python train.py --norm_place="pre" --parallel_block=false --init_std_o=0.00839 --lr_mult_down=1.5
Each number is 500 + 50 x the weight over its row's rms, rounded and kept within 0 to 999. Layers, rows and columns count from 0. Numbers have three digits each. The size before them is the row's rms in percent of the matrix's.

# layer 3 MLP up, 576x224, rms 0.164, rows 151-170, columns 0-111
104:528503410489477496488471424459529540485523519465446549427565421502513512493490544420465476532538501545446574521576520447532487489502524495556446424478498496417529448601551570614543486384587401522427615417516522544476463521555515532508522464505603503551504430504623530497431419469530503458590537513618540574490475440486540604463531513521
091:561395459477501537484567456411592548451535574464458499426532489491462439585508493575475507427469579558459530549520500502560566452542524439429521439465466522483496520463591411531415609488503424509459487483632566549498536525549451499583599463414605545537478457550572413513508437522442477492558466570455467519496598475541524544523462476446
094:380545469483419472517592575548484506489509443446450449489514513520466448483539484467422515476500409567479436513483495459511572525476522457520560616514528587505515477483343494496517413440556489490509496423601475484463504587471446567516447582442494501532455403560531491524496526549486467571583540545464612562460478484462482469459589510544
088:470431511513570452501481540545502528481579520475511455460525535470423503526479603569548504525614495449527523431475491447412554561505492572472537529490473475478461595543520464435451494420460373499508463506436494490570494505524467553469537417462478511585461562529429549551554523627572456488487547526426469416527426589509570500479459473448
096:463540512468446564449592543554435495493482511411563525439500551500474515503412474498490469400450534489553459545533506473529468405500446588484473505478439509459463443535470566592516436517453488605491528566456572485399504569434483541506444625462534520509477543539641556417479552495499407462593524449568438503592438484572506568491527473575
106:562566554467504485476537437602485344533547557535432509400513478462462517500527459542502521571553493599515535537592454550439533455525497531544585535515447435481485422451499460428535520536439520462472594451412462450462486446467525492478495436486510441511566531535496460455484506484526497446477352612524406558354536440504518494421562546453
099:435468477467462489495552474511529565482481488465603502474506484559462513452478459445526574554410585567519527555511494524465465518528506478606580464569483475561470538557521483535400468479547565515457432561611415479485495518494475512539444456487576538495399449522475373471564492398424539487495469455481559509448544409540557450514465452445
106:573569571544530500410520481513512542446611487507424473477566464453495423421518574466483509507572464474526465536434635482491468395557486519512548431553528494440530545509432533559551476551373495490452490466518436644484564491507555442429557505504406523546525626585449507529505559557472506441500482489466441577433516451466464416519511580534
098:498587486527427545473551490567539546446512485459519535474542489446497413420558504435611539470564483524443414492494486471545449470411519448560554583498454423532575522486527551485519454447426469528506507488532436508439537633584459581442491472587477524539517525435494477550531478479484436562419437569427448474539478502471606532548538603546
094:553450526477431465496537529570465562522440441463448511515562445417468583589496452479538627461513474417518558516487492542525557505505549523527461554535543503639563479592468472480491490484445447486563498535538519415465555488512464473448436442556505504449524452489498538472471476545463527573570469464430509418495469463479530548490531541515
092:541440462507549575445505495451579581474534470509530497539496471507494469529456531529526475489475489461435623534505480532532478463429457532545507433524460568485492444458563534431509490521474610502652447473557570495584414465541584492524459479460546518493558511485465497486555496471539471500523519553416410451434541464465558497479417483581
094:520398554471479486453575547554563495529551518484574548620519444433501489534542427561593478578524539515468522467492456498506544524443542531496531438493502541446563461648474526446382489497533567538487453574577484527472562469448399507577479508512564445513441428492481533474565531403423452470483485543542448479602498506443555452476430434521
101:590448575467561505492568456477485380612623507502464467524472500460622573513475515518548432482512474401498506491554482499523531492509548463518537465598609554539510426513525519487514463455503572547386484493530544456621505443487465585556413480531518443440481441629434482506392451455482530482485542486529436497438515483489413520534581491476
096:491471517524515536479542506384434504517405493554568573461448490526521557434420467548412408565457534497438494439530516474535544520651511532495572482542549467565492467542525513420524455443478570602474487526530468433458495584595437457554577485451480405460530493439575433479612473494496491521438574556543480531518491518444471474523548508425
100:441480569522459484440481479359429543545335596425506585463571473514436508493513470443477469520468466516458524520487437500419539496455492422435443409514388486574548560495519525504542451524558499505482518448501468401558528526501505528540528440573477526484518556492405461517432552470505452455455525520517476409501547548561512545554433495479
095:463374418452470548457528456461515476497404505425476541477402544524515464532469460575443416503562510529478469543494518566531500540462456522482441429456533544513401391459406488507560563588553485472440467427497497630536562489491515454467514482498464524490555536488536519453565584527519506499493514457498494484565543473449570466547426509475
101:592495463570516425495498454490428496562457494549495583509448456558459458443402474464532568636429550498480553483470490558555543524526429572455440428543557507540556579524482532459464504602433450522515485451521506537416442445497494547547502500486428463568565487408467519462571546480523500574444530542514469525447517506536430556501449515493
096:467478547494489393511498404481403421462464542556474425503456602515546423494497576474494421450504462415504473477475499395472539532577551485605446516536381407498436551603487471514491511436538508538493415466553552493568454498499506483523482376442454515563439515524515539508485443507579492475485472468516545531537523509422464457447489456533
097:498559596497521571633487478569468410559437434531499549499373515484429551593563519503545528488513452482565470436445550461492490541470532547494518510489496607552567525534491494465399555468526488472482547473566508513504495584512439459597492482481591465516467524552500541435515397478420382532534603424498526470457468483540568528442454469484
103:464473552523496498519439549474487557498496428503457559498452472498459472453524475491523447439466554571493519622526486557478447482584462571586502591547540510504412617556627520537539449472511492475512490563438599499554463567595468391560469497466501495539575421505593507499483547525471560523522607555502493394498459411506522500533500557550
# layer 3 MLP down (transposed), 576x224, rms 0.0933, rows 151-169, columns 0-111
106:440472529551590460515539537518492506490571514528475404427500552552479549589565474464518461404559450486508521513462508465600469379555499512520409468498582482550524489437523492518550398347539524508553506489444608484550454581495544499495492506529471528468520514531497478490518595478449503542427417499476541384529559533457550532555486610546
098:595500361485544509511535501588482534456447465503478443512510514494539504535526563453554520557553436515560427512425532545451521539380559530615441516456544427426439470544566452465519493489537480490468375454530482529466481542493449516469523549452552428459550460620476402509492508504478528481450491454532481588485441544457543417476455477472
100:385481471501392551547470413479390476434583537518470503480599503479520570475399439517508464500538502426444453509461470431352441364580450524476495563455430433445497490531517554555586509429450530509509424517518522508449466414408569510488488465496445425434553583448443533512538502561493491490500539505523452548541542461518542477462497494483
092:422569472508562544494465535508612477494446504480521532443501547543453563506472503597472487593512554553533573594481491442461591454437450520493456499439401512474497578461444526445427450513496464518442566506576442514529554504431481499513594404530460468487536475494445495517482442492486525510485559448441461433476464554503465568563512418466
096:508422554423495545548569528602449517465569532512497533442448572522572458524487579528539488470526511479486489594517460443461440485506543526579480492513433536488476452597475588438475547515440512507460506437573496462498451515468565595476408518608477424568506514419516481562576499443523433596473502549468444540558516550524542477470449389583
104:565398563464468494484527508562542437496418491507445407546454555428545533521512557559501538409388536460508536549470562502443476445546465493368434437505548373500456495490482455465529557510500468480550535512618539442398506451392513493521513484561503481602525508540582432557512486610468478546515413481429595450491504512433466471467492478485
098:548516508514484407522508418530470487576515440531439498499541560465496466530538573431473536474571516576452588487503486565514424590490472448487500462443467494486477463466493529375520458502521499519497513588456463438537431508501453501468590518485481451447423563524432530468504383527522539515490596564514442509471416447475509490497525474512
102:499542478497631522431391501528504449530456476538556548532493500494538458558435627537550484413510460537450528504537502475565458360533440387485473464535425430499398537531426538405489585480520393553530495520534482519506514481522529439556492477497492470478498537462556448440476481477437517497498394531462443513527546538454419430449505411484
101:550537403553518460535547382450492509474438542514444486453557473442491427540565462513551443495485531512443483479528429593461530467511468528518513567561539418508510447477518546439460631407534543500419531485429517514499460528565513479501577468419449503514516506544499568529505525448497469438526489535515448469502529516550572571550607497425
099:604474502414508512525388538504448482482506495553486521416451470560526407452500491468490462576511600543430530454611511447495411516501456500526469537482464522455486453509531502467538498448519530493635562531581324522481559564499505407416541496485520523439414505462416576460378567446476466555561578502492451429520504457532447503445495473526
092:508488404537538407353543455473555462500519492500574484542641505549575428552490424416479551525477414478469500515398572522471472512391498492493489607452481410460494513496524577482561485467449468499456542412532473538456395454510498546522504510503470467443529597490417443462482511523494500538388479535394517482530464484508499512474438493468
096:494544583600596517518470532533455477515481557540522505490494544471475513511464601544448472498542413579541546536475595477461527411420433542459483488479487444504538596396557431482437433442509337496507649567518478522580417544433559453580580534570445493464514427406466517469435523525440582479501529501464514552562476565533517471562501445444
098:535532544581598474364552459451589388499455511471500533582499544556464433474507532513405463458474481454485353472475411466505546465451512475468506440453487455462414579535465488461513482558494547443539572529429569509551527542485518524515560546510593587560506549579467478519483484528516575491508523525502442499463486534523492463475478525458
091:462446443520625482458582460513531473533561503526355473558497474432528489442524592532455492437543528462567478571491505510476484476441525551451481393579443497430507514564483449416552511562443419504474471520463472537454478573332550560471433469480531598577518459541534453514474586540535505467567526486461467496485468394557501485544491569531
104:533462510565577445566494533566516549480495516505469425566419485446417560452508550449390495518459551572460468440509417553441470571544585555484583483534565533511486466577569450449454424463524530517527433566582458462553611496401464494616435470545502526601498472438495538547527506465528582527584476546530487484476446517469524588446478396512
101:379518575522467484550557478469508452444557530499531524479479597587505533532447518463491387502569531577510475472491410461533587501469491416513540527457476451536542513459417479493435481375513592526456525468503513530415510464579510390476475530500580571526459497497429523461466541602515523467537470499485527455523486593476530435489525535433
100:507417464443436525536453496416510585479493465461506487482538448452498435499564437496524604510512560523478488496472442534591502490432550478483534493431467582455521457499456500601572555444533507456486497454525607587521536663544438514517495532460474399523550476476455479561509456573510583527446530434480485590515507545549572450468413563493
096:535519554559479502505477535489504442412472471514459423517479546534540433399573410471549425531503538499534494521471467509460459556458441574660554452495531528485462467465463470516526429447462485567499470522532540500471499576434450484456462482535527513481520487478549625499521542448464516518459515499465573500565508511480483434548594440479
097:535434521448557505532474533590557504437450556614446417522562437481452489483452455600471494520480530527496418433505539542429502436507549469499406538427478454439550385536490480455524474521454494423516499525499475495542579533472577499517486468462496459564476471477475614523571562506521532530484482451472505479526484508443485460423543493529
# layer 3 MLP gate, 576x224, rms 0.158, rows 152-170, columns 0-111
098:469491488517501584532562461525494497471587539476547511506598491452504496418538494525432516510486500397550566469586494491517498543565423617520508500512446489510445586524450488467492520514468503434484521532558508385460475588493504520475445512474548554441500554449538500555590443387529548468438540541546514430444596398452488506434476408495
097:480495526499609502450601472431480481493493537480447462452518521565519519527475515400512462474466639463552540545533500425478515480513480507468497499461512429523524395553551463550435550579464425571583489537470478554506473445596506492495464498530572495504522495553552619518514495488478493552506563569422433525485497547589509568419494501573
087:556483492481445532460579417488521408467530540550488612525520529534530557497498503430486502466536548547571439414507527462495466422478439455495490552594482411501576484553527507478530434595555520425465532549444541513499431560431437472517509442647468559463427479543515509478552454508492559575471507539474567569501436424394491502493566493464
094:522516486551509503527475445552520519432503412511515489478569494521454390474497463538496420529482546519560536442475520481581557503516460546426477517469598414483539419384439503473492500534519535491432529547492542520498492534449534572519407446502413517541405483510481568453552528537467555469527395433523551407501600414534524547518542351568
103:539522574479446490511459491597434416511478481455556413442447570446490547532537478517528576548510464521534444613514539528532489491447522561527518509549516454492427515537430496443498484408513496431444525518408528461521525471484523393492466515448521443540509471514593507519417559450518515566536424563489491444558461451571476532481503482508
095:603426507399555456568419487561483528456480541491453584551489568462463443542440530494429433584491528456468519558529446517427578528458498534479480461586455463442427535525477570543485562508430520671483550423549511439547453507511521407463563485504571515433501541402550427587536457453458428457479543485463538589437468512425469516553437512479
112:604455600517573512545515439444552551452456576535541477460474459559538484439490491526435505550480475493403494486442544505504525574449548543468439513492513506557469515514539364429476457423492569472521563499591515552520445454466453611501459522536517472454548414478517429470502492485486435452493498550549459488487468599536538454477489401598
103:594487556555443508542419503464556591509481516500501488556668470460540426498564560564467504445463455536483506407591485525520411609496594509473511559477502413537545434474488612491476551528477433482638488559572488506447551530531505527523457445517502522565531496511548531486552393455472475487443566490495466442511578462510508535390483514534
103:564512521464449473515510537481519431594462533448482464460450461482516617498541569536508521452419470430482517450513462459501469555490450497471457538513503468500472441548513654543471450593539531465483558551531520469538504559496509461490573466473571636538483351439528485428518480472497553466548516501519570545535419539502561544476454587552
094:439546512540352410549548453621453463584492614430470565577490478494501489514467569495525490432489454475489604512535583599541554467498429614553459576518508435463485485598518499505501483455548575558494530418508470492460506567573418538513462515532478456435478453468541480473541539531471473528480476397548544477632530599501442547528521426467
097:434498538562493506484457526475487528427378501523498472499460499462489418560529593494555569522580586458489576530499515572477593496530524477551444486535538470504433532495548501470505501447515583600532503543408350595572466485568486549508589524481534601496497441453520468470551466516405546522467494613515398517447495496591549514420498560408
095:584446536480465516488484509435554441465531487502507477471549491454555441467597459443537544544437393494468478499560511494499478586475628541458534557614538403506513430541474479482519460474541567346479564548519504476421598491483481433551595542465536562515520461462465523450440562481487489477500466434519420523527461534480442526467510547476
100:498534536490601440456475600520418464522455513470522463563463602551578575509523588497489479515457503500520400559492533566549498436568448482510578446428486475433409517481423492508533546543528409452495522516468500526500513435487546470567490468550586473446506677507468567572525494479450414469450481530413547590552524491481503546499576524522
106:578470517507460487435517476499404470450586464506455547509458434493522400553464501516395551560532481466450487513440548492534432575414463511454470549416458413432495467471435493546505474494470447449425511509509430459437496497548499433443392548467511450595527454571554480531500435528483421518535485511566451560545541479487506451467460517517
095:526452457569455530619526499568471571555428399496498484436509473453562510527453482445596510552542512563513411462530425395499437482508494545525524510445557518440413538454403457521505401485503518546417479475544555509556526552463438545504430453469463473461483483535517494436436559452435447502435581449505497484511470478539430459430359540500
103:469513535510479489502483524526532484521561514502516570544501506456533501471588427431497410477435455547479434569455476510551536491488502556580501489442609503477514596464544502469528542489508517557637534569563474539496580572529502535518492433557472489492439519445566526420498539513492512601473540353564509460492444542368451461500481527499
101:463564590491503442465529469470433444532511415546453404493523531517543553498543575486440448387457528425516488478417428412544535543526508474556508527519452535446443565505430389570478512557491532618470554428473517532506557539446589423447463444577532441546474482481489524521492418539433477457532493577417425537467502575431525471466541425509
096:462503519460503460528498418476430491537454522551539509451461473486426502502469471437504567498570497475471530483533569525473536416657415577525449516497403447476443459547478486535620614397579505493515520494581487522505479519441514491502553453520525499544456464449450417449529457530485588477496492500505552511521475478571460510453453438493
104:530493585569523450576504494466490483487538457518443526526523502435542521435481411499521477525554476592467404614527438524530453450508581521555582511546487510528481485463504474508552472522487562496485543577587441544507571586533508516412442466533398473506513490552483520545502549508459525463496495508516538370517502444580373549491616461503